Weights of a small transformer language model.
Size: 23 layers, width 256, 14.9M parameters.
Architecture: LayerNorm before each block, rotary positions, no biases in attention or MLP, tied embeddings, normalized queries and keys, attention and MLP in parallel.
Each number is 128 + 32 x the weight over its row's rms, rounded and kept within 0 to 255. Layers, rows and columns count from 0. The size above them is the row's rms in percent of the matrix's.

# layer 12 attention output (transposed), 192x256, rms 0.244, rows 20-27,52-59,84-90,116-122,147-154,179-186, columns 0-127
size [101 117  97  93 106  97 103 105 100  86  89 110  90  83  87  96  96  96 104  90  95  95 109 107 102 103  96 106  90 107 106 100 100 105 102 104 112 102  99  91  90  86  97  91  96  96]
[[169 127  98 177 153 103 178 192  70 140 172 101 163  71 172 144 151 107 161  93 163 114 155 106 147  79 124  75 184 209 179 104 146 193 150  67 103 134 121 147 109 122 146 114 152 159 179 122 174 137 161 125 126 161  60 131 124 141 173 146 121 126 118 146  78  92 122 111 118 174 142 144 126 141 138 141 137 117 147 141 107 133 116 120 148 202 169  87 177 156  61  89 145  89  92 112 138 132 106 121 126 124 108 108 100 138  77 155 110  86 160 170 147 108 133 107 134 110 110  73 124 129 145 120 117 165  94 105]
 [151 176 171 145  74 151 134 155 114 128 123 116 154 139 135 154 143 126 131 118 120 159 103 107 181 221 162 143 117  94 154 103 147 100 135 146  87 145 139 131 104 114 190 125 141 132 135 102  68 132 100 158 180 158 148 145 141 108 113 210 138 116 117  59 188  66 131 148 115 173 100 196 109 118 120 122 130 137 139 162 144 143 131 153 148 125 170 110 195 107 108 146 122 154 122  75  85 127 169  53 127 140  87 119 136 110 122  24 142 110 110 117 147 196  97 119 183 123 127  67  67 165 132 103 100 111 204 137]
 [ 98 134 113 147  98 143  97 131 150 157 130 143  94 102 161 118 134 132 146 119 106 109  73 123  56 143 128 143  77 153 127  48 139 148 152 119 104  51  74 182 138 145 134 117  92 129 140 153 169 107 180 163  80  86 120 111  97 157 105 117  99 157 127 148 108 125 144 116 131 107 108 153 132 193  61 167  87  88 148  76 172  78  96 168 137 159 143 122  94 169 123 144 114 121 129 101 184 134 111 170 150 159  99  89  81 143  59 149 183  79 174 161 127 114 170 102 117 112 136  91  95 105  88 113 141  99 116 159]
 [164 131 146 185 140 116 147 172 137 147  96 120 239  94 103 135 127 181 112 175 127 114 132  95 136 124 106 112 134 104 147 120 132 172 158 129 130 132 156 110 125 107  76 144 206 113 171 167  90 107 173  81 130 143 120  67 150 171 146 120 140 121 130 112 161 132 175 122 123 152 102 151 121 112 166 167 117 100 151 122 180 173 133 121 150 145 155 169 125 141 151 104 174  84 138 115 135 152 168  52 108 169 176 109  77  81 124 178  30 146 175  92 143 122  99 147 107 116 120 163 132  97 132 126 114 191 142 132]
 [ 77 132 116 124  94 138 160 100 120 118  78 132 132 166  93 124 108 108 132 161 112 123  85 133  92 118 103 135  51 168 204 105 167 140 171 194 180  87  74 144 153  45 148 117  79 104 169 206 106 142  72 112  73 129 155  96 173 147 155 107 119 112 141 139  77 162 116 146 149 138 152 155 121 141  97 110 153 133  94  97  97  70 129 135 127 108 134 112  88 157 136 155 109  88  97 108 133 105 130 120  38 146  75 109 171 103 141 125 147 124 143  92 127 108  95 145 132 100 158  82  86 129  83 157  92 144 158 108]
 [189  90 127 185 101 140 132 115  79  85 146 153  73 107 153 101 136 127 118 196 105 133 111 126 134  92  86 147 149  81 111 154 108 105 122 107 155 175 157 146 177 121  91 101 137 105 149 124 103 124 183 150 145 112 133 117 130 159 136  88 142 118 137  97 163 140 137  90 104 102 171 180  73 160 150 109 187 162 136 156 151 134 142  99 120 138  97 164 112 167  90  93 128  97 146 100 154 111 165 104 134 130  88 141  71 193 118 113 133 150 165 125 131  89 131 115 116  96 140  71 187  72 165  90 124 131 128 101]
 [173 112 120 158 202 138  88 156 131 129 107 197 142  76 167 146  81 172  98 228  88 149 126 106  23  81  97 149 105 133 111  83 133 100 112 134 165  97 129  87  74  80 153 126 170  68 166 135 118 145 123 151 155 135 106 168 140 121  68 147 163 140  88  84 176 126 103 115 151 145 105 110 123 143  80 102 128  77 109 151 125 124 155 181 134 142 158 157 113 103 147 149  49 185  79  80 173 121 113 133 136  98 138 111 179  82 118 193 100  92 132 144 150 177 173 108 116 107 155 143  91 150 173 127 136 108 144 161]
 [147 155 166 146 158 166 141 131 127 153 134 105 129  91 161 125 130 141 111  97 123 127  90  99 119 121 188 122  96 122 106 156 127 167 144 129 116  69  89 151 121 153 174 132 159 139  54 102 202 168 157 143  93 127 144 108 170  54 171 133 114 143 133 156 191  93  87 160 178 137  93 127 144  93 131  96 131 203 191 157  93 113  99 133  68 147 107 176 106 148 107 165 163 133 155  98 135 146 127  69 113 114 126 145  82 136 134 164 125  78 118 100 131 130 118 120 156 214 135 140  94  68 118  90  97 158 156 122]
 [239  92 149 112 114 125 156 165 146 133 110  90 120 127 123 146 129 141 159 150 116 153 117 128 111 168  91 133 135  85 152 149 130 112 162 108 138  88  91 143 128 148 137 157 112  82 230 121 102 123 117 126 163 112 143 104 159 100 203 113 126  83 130 119 185 117 180 166 158 146  70 153  76 100  95 201 146 144 116 131 151 133 135 166 112 144 164 155  76 186  70  47 139  78 116 111 195 135 112 153 139 142 114  70 134 101 108 125  71 102 123 148 138  59 122  62  96 151 144 146 190  79 156 139 135 153  68 142]
 [116 145  96 118 140 126 107 120 175 156 103 135  91 138 103 155 131  96  91 118 135 154 115 105 144 118 148 153 150  94 127  96 172 135 121  77 113 129 157  85 140 102 138 169  75  89  90 100 118 149 132 139 151 165 139 134 156 130 129 150 139 157 149  98 133 130  71 163 132  98 130  73 149  73 118  35 101 104  87 161 129  69  97 116 107 158 123 102  61 109  89  84 139 152 115 109 132 114  71  97 133 108 114 163 156  90  93 117 123 127 155 172 127 176 108 152 104 196 153 135  97 117 145 155 101 145 158  84]
 [ 95 105 162 113 125 155 176 112 117 126 113  65  80 195 141 177 118 127 113 109 138 118 119 136 109  79 109 159 161 152 173  95  92 174 117 190 194 134 141  78 124  90 164 102  87 115 100 144  63 142 113  67 126 145 154  94 145 104 110 231 146 152 137  81 104 135 102 156 134 160 121 162 149 102 156 140 118 128 105 185 103 188 131 148 165 110 112 114 123  97 139 131 137 152 152 107 117 108  94 112  84 142 103 170 157  75 120 124 127 112 109 125 117 133 130 113 138 125 213  97 131 178 143 107  85 155 129  50]
 [134  98 163 140 129 162 159 182 147 131 148 160 161 167 161 110 112 105 119 190 186  87 121 113 109 135 132 163 186 140 112 114 162 125 159 119 142  65 102  51 121 112 161 128 107 101  81 131 148 147 108 124 168 104  88 120 103 185 128 168  99 155 202 110 110 122  81 112 124 113 189  89  90 112 166  75 159 132 104 156  73  96 116 142 118 149  82 123 151  99 192 114 151  64 137 123 165  88 140  69 116  95 111  85 180 164 136 149 110 145 121 103 178 188 134 136 173 103 172 123 139 111  67 110  70 144 190 128]
 [180 125 114 123 130  49 128 148 148 138 139 150 163  95 114  80 111 122 187  83 146 100 129 178 107 130 106  84 127  97 135 102  92 101  72 161 100 138 202  95 107 131 122 215 138 139  96  92 124 150 145 203 117 131 121 101 159  81 132  85 110 108 105 143 146 123 119  67 120 109  90 186  93 131  78 102 124 136 162 115 200 159 111  94 139 160 124 138 145 126 170 146 122 145  76 127 137 160  81  81  95  87  97 168 111 209 141 140 125 181 130 105 107 161 146  92 116 184  97 129 137 134 136 132 105 109  83 100]
 [ 88 107 133 163 108  99  62 134  82  72 123  94 151  97  66 118 107  78 187 107  94 135 124  80 182 186 115 168 128 102 172 104 130 135 171 188 140  88 112 121 142 183 133 115 134  87 135 132 109 148  84 161 149 121 133 130 134 116 194 171 195 149 154  25 179  50 118 137 115 128 129 111 136 119 136 169 112 127 121  86 144  94 140 106 125 116 144 105 190 151  89  60 169 145 189  96 161 127 137 111 123 134 145 139 105  21 118 149 148 121 169 113 174  99  94 167 139  68 104 115  95 167 140 153  84 125 151  80]
 [127 106 124 159  88 107 120  75 121 113 112 154 172 170 131 128 112 119 169 112 136  98 100 134 128 125 114 106 139  84 117  79 164  83 156  83 149  59  89  98 131 172 152 131 157 187 133 152  81 130 127 123 145 113 137 155 126 133 117 170 188 109 116  80  93 123 148 124 103 201 178 133  84  60  88 174 161  95 107 140 111 160 111 142 120 186  85 130 127 145  71  71 146 135  85  91 217 157 117 127 101 149 106 104 129 114 136 174 129 140  82 111 115 179 142 114 143 112 186 102 163 121 137 173 158 144  67 103]
 [114 137 157 121 184 145 106 167 107 108 129 145 152 150 140 163 191 140  97 157 121 139 106  74 106 122 124  94  96 150 163  47 121  80 131 203  98 127 168 171 158 144 175 136 102 113 135 127 121 149 135 133 158 185 134 125 128  89 135  94 107 190 132 125 148 181 149 153 101  72 181  76 115 127 128 151 123 109 136 104 161 133 129  76 108 182 172 120  90  94 163 110 147  79 108 144  72 156 116 153  76  89 116 135 136 192 204 123 106 161  81 136 175 157 155  82 153 115  70  70 166 140 117 111 107 104 173  92]
 [179  77 161 111 116 117 150 174 133 103 140  90 115 125 126 109 117 128 112 145 129 117 118 142 133 151 157 147 169 119  28 160 156 112 118  75 157 188 116 143 101 107 147 185 188 151 183 118 145 122 108 124 112  74 135 137 146 105 145 116 127  59 108 143 192 199 204 127 102 112 160 119  91 121 132 106 149 159 134 154 158 163 154  84 149 103  83  96 123 119 125  72 113 112 103 126 127 136 132  75 124 160 162 127 103 156 149 139 104 113  99 172 167  93 132 125  92 116 184 110 131 141  96 158 161  81  92 199]
 [119 129 130  57 110  71 155 101 140 151 171 120 104 159 147 148 106 151  96 177 158 139 151 156  72 125 121 169  81 108 142 153  95 120 102 120 146  94 155 203 106  43 165 108 142 120 116 166 163 149 164 139 100 148 150 112 114 153 104 143 141  97 109  92  95 186 108 127 118  97 115 100 163 127 101 157 137 161 110  83  68 165 128 132  95 111 103  87  79 113 215 170 142 174 112 134 103 151  65 117 140 116 110 130  91 161 153 148 104 144 138 105 138 110 120 145  66 161 119 175  76 118 196 138 100  93 106 119]
 [100 127 110 186 119 132 121 136 187  68 142 151 142 139 159 137 178 118 121 125 154 177 129 130 153  67  91 180 132 108 114 136 114  98  92 131 144 110 139  69 161 133 132 118 147  95  83 109 124 138 109  76 127 112 157 113 141 205  72 141 104 146 168 174 121 175 143 152 100 107 141 139 108 147 156  85 222 155  89 188 149 127 118  84 128 120 145 146 114 138 123 149 137 141 163 110  49 111 115 150  68 118 107  69 102 107 138 141  98 122 143  84 140 141 136 139 145 104 151 176 139 106 119 157 186 109 176 154]
 [160 120 133  91 111 139  72 120  49 118  83 123 177 162 114 178  87 136 131 142 198 145 128 109 126  55 123 116 108 111  99 124 126 129  89 129  93  71  94 175  85 135 143 136 144 133  85 123 146  90  97  73 189 108 123 144 156 103 174 162 139 160 150 123  98 189 213 152 140 118 134 132  75  86  86 125 140 130 113 100 213 142 117 140 160 134 134 114 123  93 122 110 165  92  92 115 132 103 166 115 149 148 131 113 123  93  88 136  83 121 158 149 103 172 118 114 156 127 140 119 103 152 164 106 142 162 127 126]
 [110 119 176 125 137 127 102 159 161 149 144 194 159 103 136 154 100  94 180 158 115 168  82 157  80 126 110  81  97 116  96  84 113  88 128 122  96 144 127  99  79 139  65 156 158 123 173  96 113 117  99 182  88 171  80 145 103 134 126 169 128 110 136 110 122  97 137  72 133  75 114 141 181 134 154  79 188 128 168 159 184 234 124  93 162 146 153 150  94 138  81 138 119 125  87 126 127 125 110  71  63 131 185  63 101  94 141 119 114 122  81 141 162 119 188 112 135 116 143 137 196 110 156 185 171 127 139 169]
 [160 245  17 146 144 112 100 167 148 135 142 157 123  93 104 152 104 185 170 138 154 151 125 144  98 122 145  72 117 161 120 122 173  96 145 138 115 165 163 100 142 109 101 127 109 158 121 134 215 160 119 132  89 123 102 170 102 143 165 127 109  66  91 123 161 143 153 183 142 187 107 144 129 172 140  93  85 126 120 103  79 174 107 147  69 115 130 138 113 164 125 111 129 124  93  81 202 102 115 136 162  76 132 159  90 124 102 114  92 107 151 108 125 144  75 103 102 112 168 113 111 103 172 158 121 145 171 118]
 [ 74 181 143 123  48 150 149 178  88  88  94 130 195 108 109 143 145 164 114 106 123 171 155 150  87 150 119 125  95  92 141 119 186 158 135 123  96  98 106 125 117 147 170 148  93 147 172 130 128 129 150 106 131 112 115 156 165  98 119 153  57 130 174 102 151 147  38 122 103 143 158 109 172 198 134  92 128 118 114 122  88 176 138 123 137 117 144  45 137 155  59 156 103 120 137 113 199  60 105 145 110 150 149 132 148 146 154 157  86 174 123  65 102 138 144 139 154 138  98 105  93  88  77 161 126 169 112 124]
 [ 55 126  93 177 116 156  99 128 119  99 164 122  90 147 102 125  94 146  73 130 135 167 164 108 115 127 168 135  77 157 118  76  66 137 126 129 119 194 156 129 142  96 100 107  93 144  96 134 101 202  72 110 119 145 104 112 129 130 119 138 186 149 110 147  99 115  75 114 125  74 143 138 136 149  42 113 168 118 183  88 154 105 138 108  89 135 129 125 129 130 109 141 126 139 139 122 133 118 140 118 130 148 123 166 125 151 168 141 195 167 139 118  97 133 167 152 129 119 118 152 155 204  69 115 202 130 134  71]
 [119  85 119 171 110 119 115 167 130 155 171 140 100 112 124 107 124 141 184 159 135 143 113  94  81  64 110 110 175 145  78 124 122 155 125  93 146 160 157 110 138 172  92 139 118 185 144 155 126 110 113 116  37 157 118 115 138 163 160  42 157 165 166 180 110 174  65 184 166 109  94 128 133 154 140 134 168 159 147  97 151 115 151  75 130 157 133 142  99 132 122 106 163 128 136 143 135 112 189 179 143  89 107  93 171 157 111 125 124 102 177 172 159  75 188 145  74 167 130 104 170 137  85 201 172 163 132 101]
 [141 172 156 122  94 101 133 125 136 163 183 186 149 124 152 129 105 115  83 134 130  80  96 110  98 167 171 107  91  90 140 175 105 183 153  93 110 154 107 146 146 122 137 111 128 140 128  91 198 149 141 177 133 105  58 133  81 115 124 125 124 127  69 118 134  78 131  78 103 135 126  96  67 121  72  94 172 148 147  93  80 189 122 117 112 179  73 154 101 189 143  90 120  86 128 153 112 143 117 113 134 162 159 134 108 142 218 158 181 165  72 149 103  95 188 105 112 148  95 171 141 128 150 102  68 120 114  89]
 [138  95  91 145 156  92 104  99 187  92  30 122  91 111 104  93 139 167 194  77 141 164  93 145 157  78 146 117  90 103 176 123 153  99 147 169 125 124 108 102 119  94 152 183 155 133 168 143 141 128 107 164  63 122 162 202 108 111  74  82  68 142 135 175 139 121 132 114 213 154 143 119 152 149 130 142 144 131 135 137 138 128 132  94 120 113 118  83 132  99  77 105 107 143 115 116 117 149 120 176 132  79 118 153 132  84 141 142 120 162 141 118  75 166 138 165 134 184 111  90 215 136 159 178 182  82 129  89]
 [148 129  95 128 138 120 129 109 134 131 120 112 150  96 159 146 161 150 137 148  68 144 140  96 159 155 145 161 134 154 101 137 161 156 133 134 157 142  85 127 118 168 170 126 117 121 106 109 142  87 156 129 181  53 147 136 134  91 126  89  68 171  97  94 120 151 134 166  96 161 176  93 123 184 182 104 110 128 146 112 115 111 112 150 106 111 131 133 167 148 126 152  97 169 138 118 129 171 168 162 142 147  97 209  98 128  69 116  76  71 126 177 120 174 107  98 109 130 102 112 110 120  98 111  90 143 180 116]
 [136 123 117  93 100  98 166 170 104 100 114 119 143 139 149 110 137 205 153 151 149 160  95 120 183 174  94 112 118 101 184  99 148 199 158 134  86  52 133 158 123 200  83 155  86 126 130 132 138 202  98 117 104 130 163 140 116  96 163 102 115  92 105 120 125 143 144 104 151  83 110 128 135 137 114 130 159 150  90 139 108 180 100 112 135  93 131 131 129 114  75 148 118 146 135 108 118 139  80 143 138 138  94 114 102 139 152 200 103  97  95  77 161  74 178  71 129 100 103 143 136 121 129 173 114  99  75 215]
 [161 106 131 168 140 113 184 126 158 179 199  96 110 113 117  90  76 107 118 123 102  83 126 142 195 160 176 177 167 170 170 161 113 175 114 121 111 173 127  92 102 116  87 112 122 157 164 115 115 121 154 140 101 157 122 162  74 164 103  85 105 132 140 138 134 123 113  19 152  46 109 128  90 126 112 153 144  94  89 104  80 112 145 126 152 133 151 152 134  70 179 213 197 138 121 172  41 131 164 124 164 170 124 147 151 202 128  56 164 125 144 101 141  87 146 134  93 187 107 129  92 106 150  93 101 129 111 185]
 [174 141 150 132 139 115 192 134 180 154 111 138  99  85  80 114  58  97  25 123 124 122 162  98 129 129 132 159 147 138 131 120 111 146  84  98 165 159 104 106 115 129 125 104 115 155 145 151 188 155 106 133 161 183 132 191 121 136 116  74 113 131 110  45  85 157  68 160  88 169 115  86 122 111  89 177 145  95 104 162  86  72 180  96 173 119 126 121 123 138 120 175 134  79 129 231 133  69 139 133 134  68  88 144 205 119 150  63 185 226 148 149 126 131 126 144 107  91 138  92  89 208 136 102 125 104 140  86]
 [197 153 118 168 163 154 173 135 100 112 172 166 137 120 148 152 163 108 152 114 159 131 146 135 147  92 125 139 136 141 155 170 151  94 134 130 116  90 110 133 122  94 121  99 105 125 129 147 117 102 166 131 125 163 136 173  70 100 119  97 143 142 112 138  65 118 104 125 125 155 123 126 158 151 169 196 119 170 110 154  45 130 196 170 141 137 115 147 165  40 151 112 147 185 102 177 113 171 142 151 142  71 153 164 143 127 176 158 167  50 122  95  96 142  88  85 115 131  72 115 113 138 132 100 132 170 152 144]
 [ 95 157 134 125 187 133 104  73 109  92 112 150 123 105 106 133 155 172 117  74 107 132 103 127 117 178 135 177  67 113 141 111 162 120 112 225  88 120 121 145 194 167 132  83 114 130 133 121 133 100 111  98 120 112  93 127 117 152 124 134 137  75 147  94 133  95 124  78 116 169  99  88 149 133 151 115  52 103  84 115  70 110  99 165 112 157 109 107 174 119 157 193 136 127 186 157 112 122 145 170 118 106 130 147  83 137 123 150 112 179 129  83 132 121  96 161  97  90 100 104 120 118  86 159 108 103 121 155]
 [114 134 119 103 138 144  79 124  96 124  81 170 169 196 129  83 186 172 128 132 119 125 161 140 163 129  90 161 120 159 129 136 103 118  89 131 132 196 177 122 134  96 111  93 182 126  61 119 140 168  55 132 177  90 151 147 146 117 129 150 159 117 147 154 162  66 119 182 156 180 114 155  92  73 117  86 103 120 107 194 173 151 146 137 137 124 106 108 167 102 171 144 143 127  97 140 117 145 123 105 112 101 102 117 168 129 118 165  79 141 154 117  61 107 111 129 116 102 141 172 132  86 118 149  88 162 207 115]
 [ 63 134 124 117 128 156 119 134 104 101 133 133 124 189 112 171 146  71 183 152  59 160 118 143  99 122 136 104 175 178 131 104  96 111 143 125  90 150  73 134 116 128 135 121 105 118 133 135 119 115 115 125 120 108  69  71 116  98 126 128 126 130 130 174 145 112 135 173 128 116 152 128  76 123  68 135 135 188 164 164 151 137 133 136 127 112 101 133  86 163 106 125 149 118 105 169 160  82 154 143  78 162 170  67 168 165 170 148  85 147 129  87  91  91 106 121 146  56 203 170 165 142 152 139  71 147 133 161]
 [146 144 161  98 154 205  96 132  79 117 161 132 131 105 143 112 124 164 146  86 120 118  76 125 187 122 127 143 167  96 152 174 174 152 149  73 128 128  93 135 129  90  71 114 144 160  77 126 178 124 149 109 188  65 166 193  85 188 126 194 166 160 130 145 124  88 157 138 111 168  82 104 118 116 108 165 123 123 154 140 118  55 193 181 130 137  33 166 158 109 127 120 127 125 113 129 161  88 188 162 158  99 190 110 144  82 119 164 142 118 130 121  91 150  64 165 112  74 164 164 106 142 125 159 105 140 150  96]
 [134 106 154 126 174 116 160 149 166 175 128 118 127 160  85 109 161  81 170 111 117 112 126 188 107  95 158 131 128 139 140 164 105  61 113 115 134 160 154 169 128 117 128 146  99 127  96  84 127 144 187 201 153  63 107 153 122 130 131 147 138 133  85 152 136 104 115  98 155 167 131 128 113 113 139 135 148 149 175  97 175  44 170 114  66 160 154 166  98 126 164 186 113 119 134 136 146 177 131 130 161 161 158 177  95 218 115  62 175 124 121 133  84 186 138 107 150 166 100 164  42 140 115 139 110 133 144 104]
 [137 166 148 158 122 108 120 123 107 132 121  89  94 116 159 121 108 101 142 153 143 143 110 120 105 104 131  72 131 115 141 122 117 155 138 118  72 154 102 156 110 115  73 178  63 138  97 138 165 194  79 113 147  99  95 139 131 128 130 101  91 135 163  97  81 149 167 159 146 190 147 158 115 104 161 116 147 151 136  73 143 134  98 149 162 169  88 148 177 155 189  83 137 166 116 103  96 152  64  84  99 155  92 112 112  56  67 106 155 130 139 229 137 114 155 131 137 141 143 119 128 195 171 113 151  75 138  61]
 [101 107  76  91  85 111 112  84 179 128 129 195  83  91 131  88 118 180 173  86 198 119 125 124 113 121 101 165 128  96 152 171 139  89 120 113 209 110 116  62  98  94  84 141 169 122 158 163 137  85 136 144  97 123 196 162 168 129 114  77  93 114 176 186 146  90  86 124 143 136 191 135 188 177 147 108 129 107  55 233 136 145 129  64 129 105 109 130 150 116  90 123  91 127 104 167 170 135 125 134  97 135 109 134  77 139 103 151 133  70 111 150 133 108 148 157 106  95  97 131 186  95 143 186 141 152 102 124]
 [128 125 113 118 145 147  83  72 100 182 129 143 180 191 155  90 138 119 132 127 144  81 122  91 114 134 143 123 134 118  89 127 135 126 147 173 126 158 139  78 106 132 134 116 128 107  66 132 142 125 133  70 120 124 130 108 130 213  61 132  53 207 130  92 104 105 183 147 147 149 110  59 133 184 148 134  78 138  93 115 118 168  95 134 129 142  78 167 143 106 169 146 128 132 139  97 156  93  92 167  66 179  75 104 150 169 160  45 103 137 126  47 120 201 102 157 154 147 108  82  55  78 160 137 166 112 151 148]
 [174  98 112 157 128 152 108 142 117 148  78 127 180 177 135 118 120  98 148  94 131  77 173 143 114  79 144 122 133 170 158 161  51 160 104 149 115 158 156 130 105 156 145 113 131  80 137 105 132 161 169 149 152 154 125 148 108 132 145 117  88 187 106 184 136 125 138  93 138 136 132 100 124 146  96 185 110 101  53 136 108 147 152 153 129 155 120 206 155 147  92 118  86 101 107 128 108  76  81 174 156 171  74 147 109 127 144 180 157  81  93 134 108 103 137  81 157 124 159 141 138  71 165  84 107 146 126  76]
 [131 154  98 112 123 122 110 130 143 149 153 158  78  76  81 137 104 147 161 100  97  90 161  95 106 177 121 160 155 118 131 136  89  73 193  90 157 110 181 127  99 136  83  96 130 177 152 142 138  94  56 128 164 184 168 158 171 153 221 136 209  88 127 103 123 142 100 120 163  94 108 133 113 114 148 134  85 113 133  82 149 151 112  97 136 108  46 153 160  97 142 147 139 107 146 106 181 108 166 141 128 154 157 171 187 112  93  80 141 137 147  88 161  91 106 130 157 122  86 133 101 151 146 131 169 174 119 141]
 [148 191  73 109  99 148  76 153 114 143 172 148 118 103 160 156  93 113 145  85 142 123 142 156 136 112 143  61 129 141 163 173 152 156 148 179 135 131 139 136 195  99  80 108 112 187 107 106 131 151 147 105  98 132 120 136 160 104 118 112 103 107 157 122 115  93 110  99 152 143 143 144 143 120 159 170 130 163 134 130  53  64  97 148 152 122  94 154 201 161 110 149 119 165 156  79 119 143 153 125 123  97  74 191 106 130 170 150 170 164 138 168 152  91 158 100 101 156 123 134  76  58 101 152 181 123  88 129]
 [145 106 103 173  91 120  97 116  74 147  80  69 118  86 158 132 188 167 113 174 174  87 175 101 140 193 143 134 105  84 147 119  97 106 123 115  73 112 143 171 159 107 109  70 113 106 110 128 131  75 142 109 137 183 129  95 148 106 116 165 106 141 173 124 143  97 103 144 128 142 150  75 142  43 138 132 137 114  91  95 109  97  89 151 112 136 112 130 125  85 126 118 167 105 136 145 180 100 141 142 194 150  22  95 150 152 152 100 185 128 173  86 145  88  95 204 140 157  96  94  88 153 137 128 144  80  88 175]
 [133 124 105  83 109 148 133  93  67 123 101  92 134 123 185 107 153 121  50  61  95 120 156 131 142 157 157 195 121 157  82 120 105 135 120 161 163 119  88 117 169 127 167 151 126 160 176 155  94 111 126 133 131 125 157  91 129  58 113 109 143 118 143 130 140 159  81 147  76 153  26 102 186  73 133 127  88 123 135 160 124 119 166 139 164 138  83 142 116 105 113 125 130 173 151 155  93 110 145 151 127 141 109  52 160 118 129 101 153 175 102 141  99 155 152 103 120 150 156 143 157 130  91  64 172  95 124 137]
 [129  99 116  96 117 113 106  94 135  80 160  72  77 167  81 141 127 132 107  84 118 163 119  81 213 160 106 123 132 137 100 118  62  83 162 159 126 150 136 171 168 112 118 128 179  86 157 158 179  79 125  97 163 137 161  50  83 102 199 122 191 102 113 157  94 175 142 172 117  70  88 169 116 138 115  87  84 114 143 111 177 119 100 117  90 156  93 115 123 124  95 102  93 128 164 113 107 136 105 154 117 102 169 130 100 137 120  93 114 148 113 111 116 125  95 153  86 126 104 150 191 109  95 113 117 151 149 103]]
# layer 12 attention value, 32x256, rms 0.233, rows 20-27, columns 0-127
size [105  96 101  98  98  93  95  98]
[[ 97 138  99 132 121 115 182 143 110 121 104 143 115 116 154 101  90 104  69 117 144 138 128  89  96 103 128  94 112 124 179 108 179 109 140 149 161 123 117 140 188 162 109 185 155 116 189 139 105 189 155  95 146 157 162 127  77 113 115 123 110 147 175 162 152 195  97  91 131 111  92 172  94 123 148 133 149 142 114 115  64 160  91 138 181 158 166  97 106 212 120 151 112  74  89 116 142 128 127 128 191  75 150 170 145 158  54  89  67  82 137 136 122 129  97 143  99 122  44 138 173  20 113 109  71 101  78  86]
 [ 68 193 137 126 116 136 120  97 142 108 103 104 140 157  94 171  24  71  99 134  92 135 148 116 164 179  78  87 136 134 143  77 200 116 120 152  84  82 136 131 184 149 109 147 145 107 117 197 126 173  63 222 116  83 140 132 118 153 123 184  81 127 117  87 111 121 128 162 114 117 143 147 142 147 120  79  83 140 160 128 128  99 143 103 135 124  75 148 114 171 153 154 138 150 199  85 147 153 129 151 109 139  93 101 165 125 141  76  80 114 126  84 130 191 132 102 138 163  79 107  79 125 102 132 122 150  82 147]
 [206 130 145 100  98 126 165  94 119  47 107 112  91 114 122 122 198 125 122 163 110 171  94 150 170 131  95 147 157 142 113 165 160 153  69 122 124 169 123 122 146 132 144 115 167  94  75  69 197  87 183 132 128 138 106 148 141  62 104  98 101  96  90  94 129 113 125 161  82  92 130 127 105  84 180 131 174 134 101 156  92  99 151  99  88  88  84 131 171 164  75 147 113 107 106 108 164 126 192 125  97 126 139  86  78 123 129 130 144 150 134 131 143 153 143 181 145 108 123  83 133 123 144 119 177  72 155 169]
 [143  96 166 162 135  96 115 169 160 126 103 141  84 134  71  94 205  98 101 151 101 142  88 112 157 146 129 216 176 117  87 153 142 149 160 104 139 154 123  72 129 172  98 116 107 143 121 160 184 175 142 178 140 117 137 105 123 145  81 124 183 127  93  72 116 117 175 148  97 153  86 158 108 106  84 137 116 119 129 120 152  65 119 124 118 127 181 117 149 105 142 101  87 153 152 166 142 105 154 154 169 103 104 132 181 166 117 103 128 163 150 117 103 147  95 153  77 133 142  72 100 180 166 168 162 106 150 105]
 [144 118 161 131 152  94 107 103 125 126 150 154  54 139 114 127 109  98  41 144  99 114 163 131 172 160 143  75 108 123 204 192 164 132 123 133 100  80 147 115 130 134 158 123  83 102 100 113  50 132 153 107 104 150 102 155 172 139  85 125 144 155 159 202  73  82 196  92  98 155 131 127 116  89 136 185  88 196 135  91 136 107 131 120  70 122 107 126 105 161  95 120  95  87 172  87 112 112 163 185 115 129 173 138 164 117 100 121 134 141 175 113 107 106  97 107 147 160 155 114 157 114  99 105 129 155 165 108]
 [153  89 138 145 138  85 145 122 145 168 120 202 104 131 110 131 134 161 132 165 136  85 133 143 147  92 136 146 100  97 165 102 116 141 167 137 170  97 142 180 112 105  82 136 103 148 160 129 174 203  96 110  88 114 112 138 139 153 145 138 140 158 140 169 112 149 161  93 169 147 167 101  99 158 115 158  98 101 167 124 115 204  88 171 207 153  82  98 142 129  73 157 178 125 108 129 135 158 168 121 100  84 158 138 179  81 145 136 145 146 127 119 138  85 142 106 100 151 111 147 103  82  79 137  88 164  29 149]
 [101 142 119 104 139  92 130 155 129 186 107 147 122 143 192 125 155  93 205 184 140 109 100 154 137 144 104 103 116 112 134 142  67  99 176 168 186 106 119 155 110 117  98 104 126 130  67 145 180 154  58 118 164 146 102 132 104 136  88  84 129 177 205 124  97 101 101 153  97  89 132 103 111 118 180 153 130 122  48  87 190 159  90 156 137 163 180  87 131 119 135 109 155 107 164 123 186 113 182 168 111 125 137  68 172  69 116 116 141 101 159 146 133 113  99  98 139 106 107 124  92 107 113 106  77 167 187 174]
 [160 161 115 143  96 190 205 181 170 140 158 125 135 114 139  61 115 106 177 119 109 131 133  87 165 109 171 151 140 124 105 128 102 156 164  98  66 105 118  89 183 164 148  96 136 158 195 151 139 128 159 139  85 164 156 101 186  87 117 153 150 129  89  87 151 147 145 160 170 144 169 153 119  74  49 153 135 203 115 159  85  94 114  77 121 147  89 218 157 135 115 148 105 112 117 145 114 111 154  63 113  87 113 121  85 145 125 151  94 139 146  88 158 146 145 146 103 127  53 141  89  81 108  88  73 107 133 111]]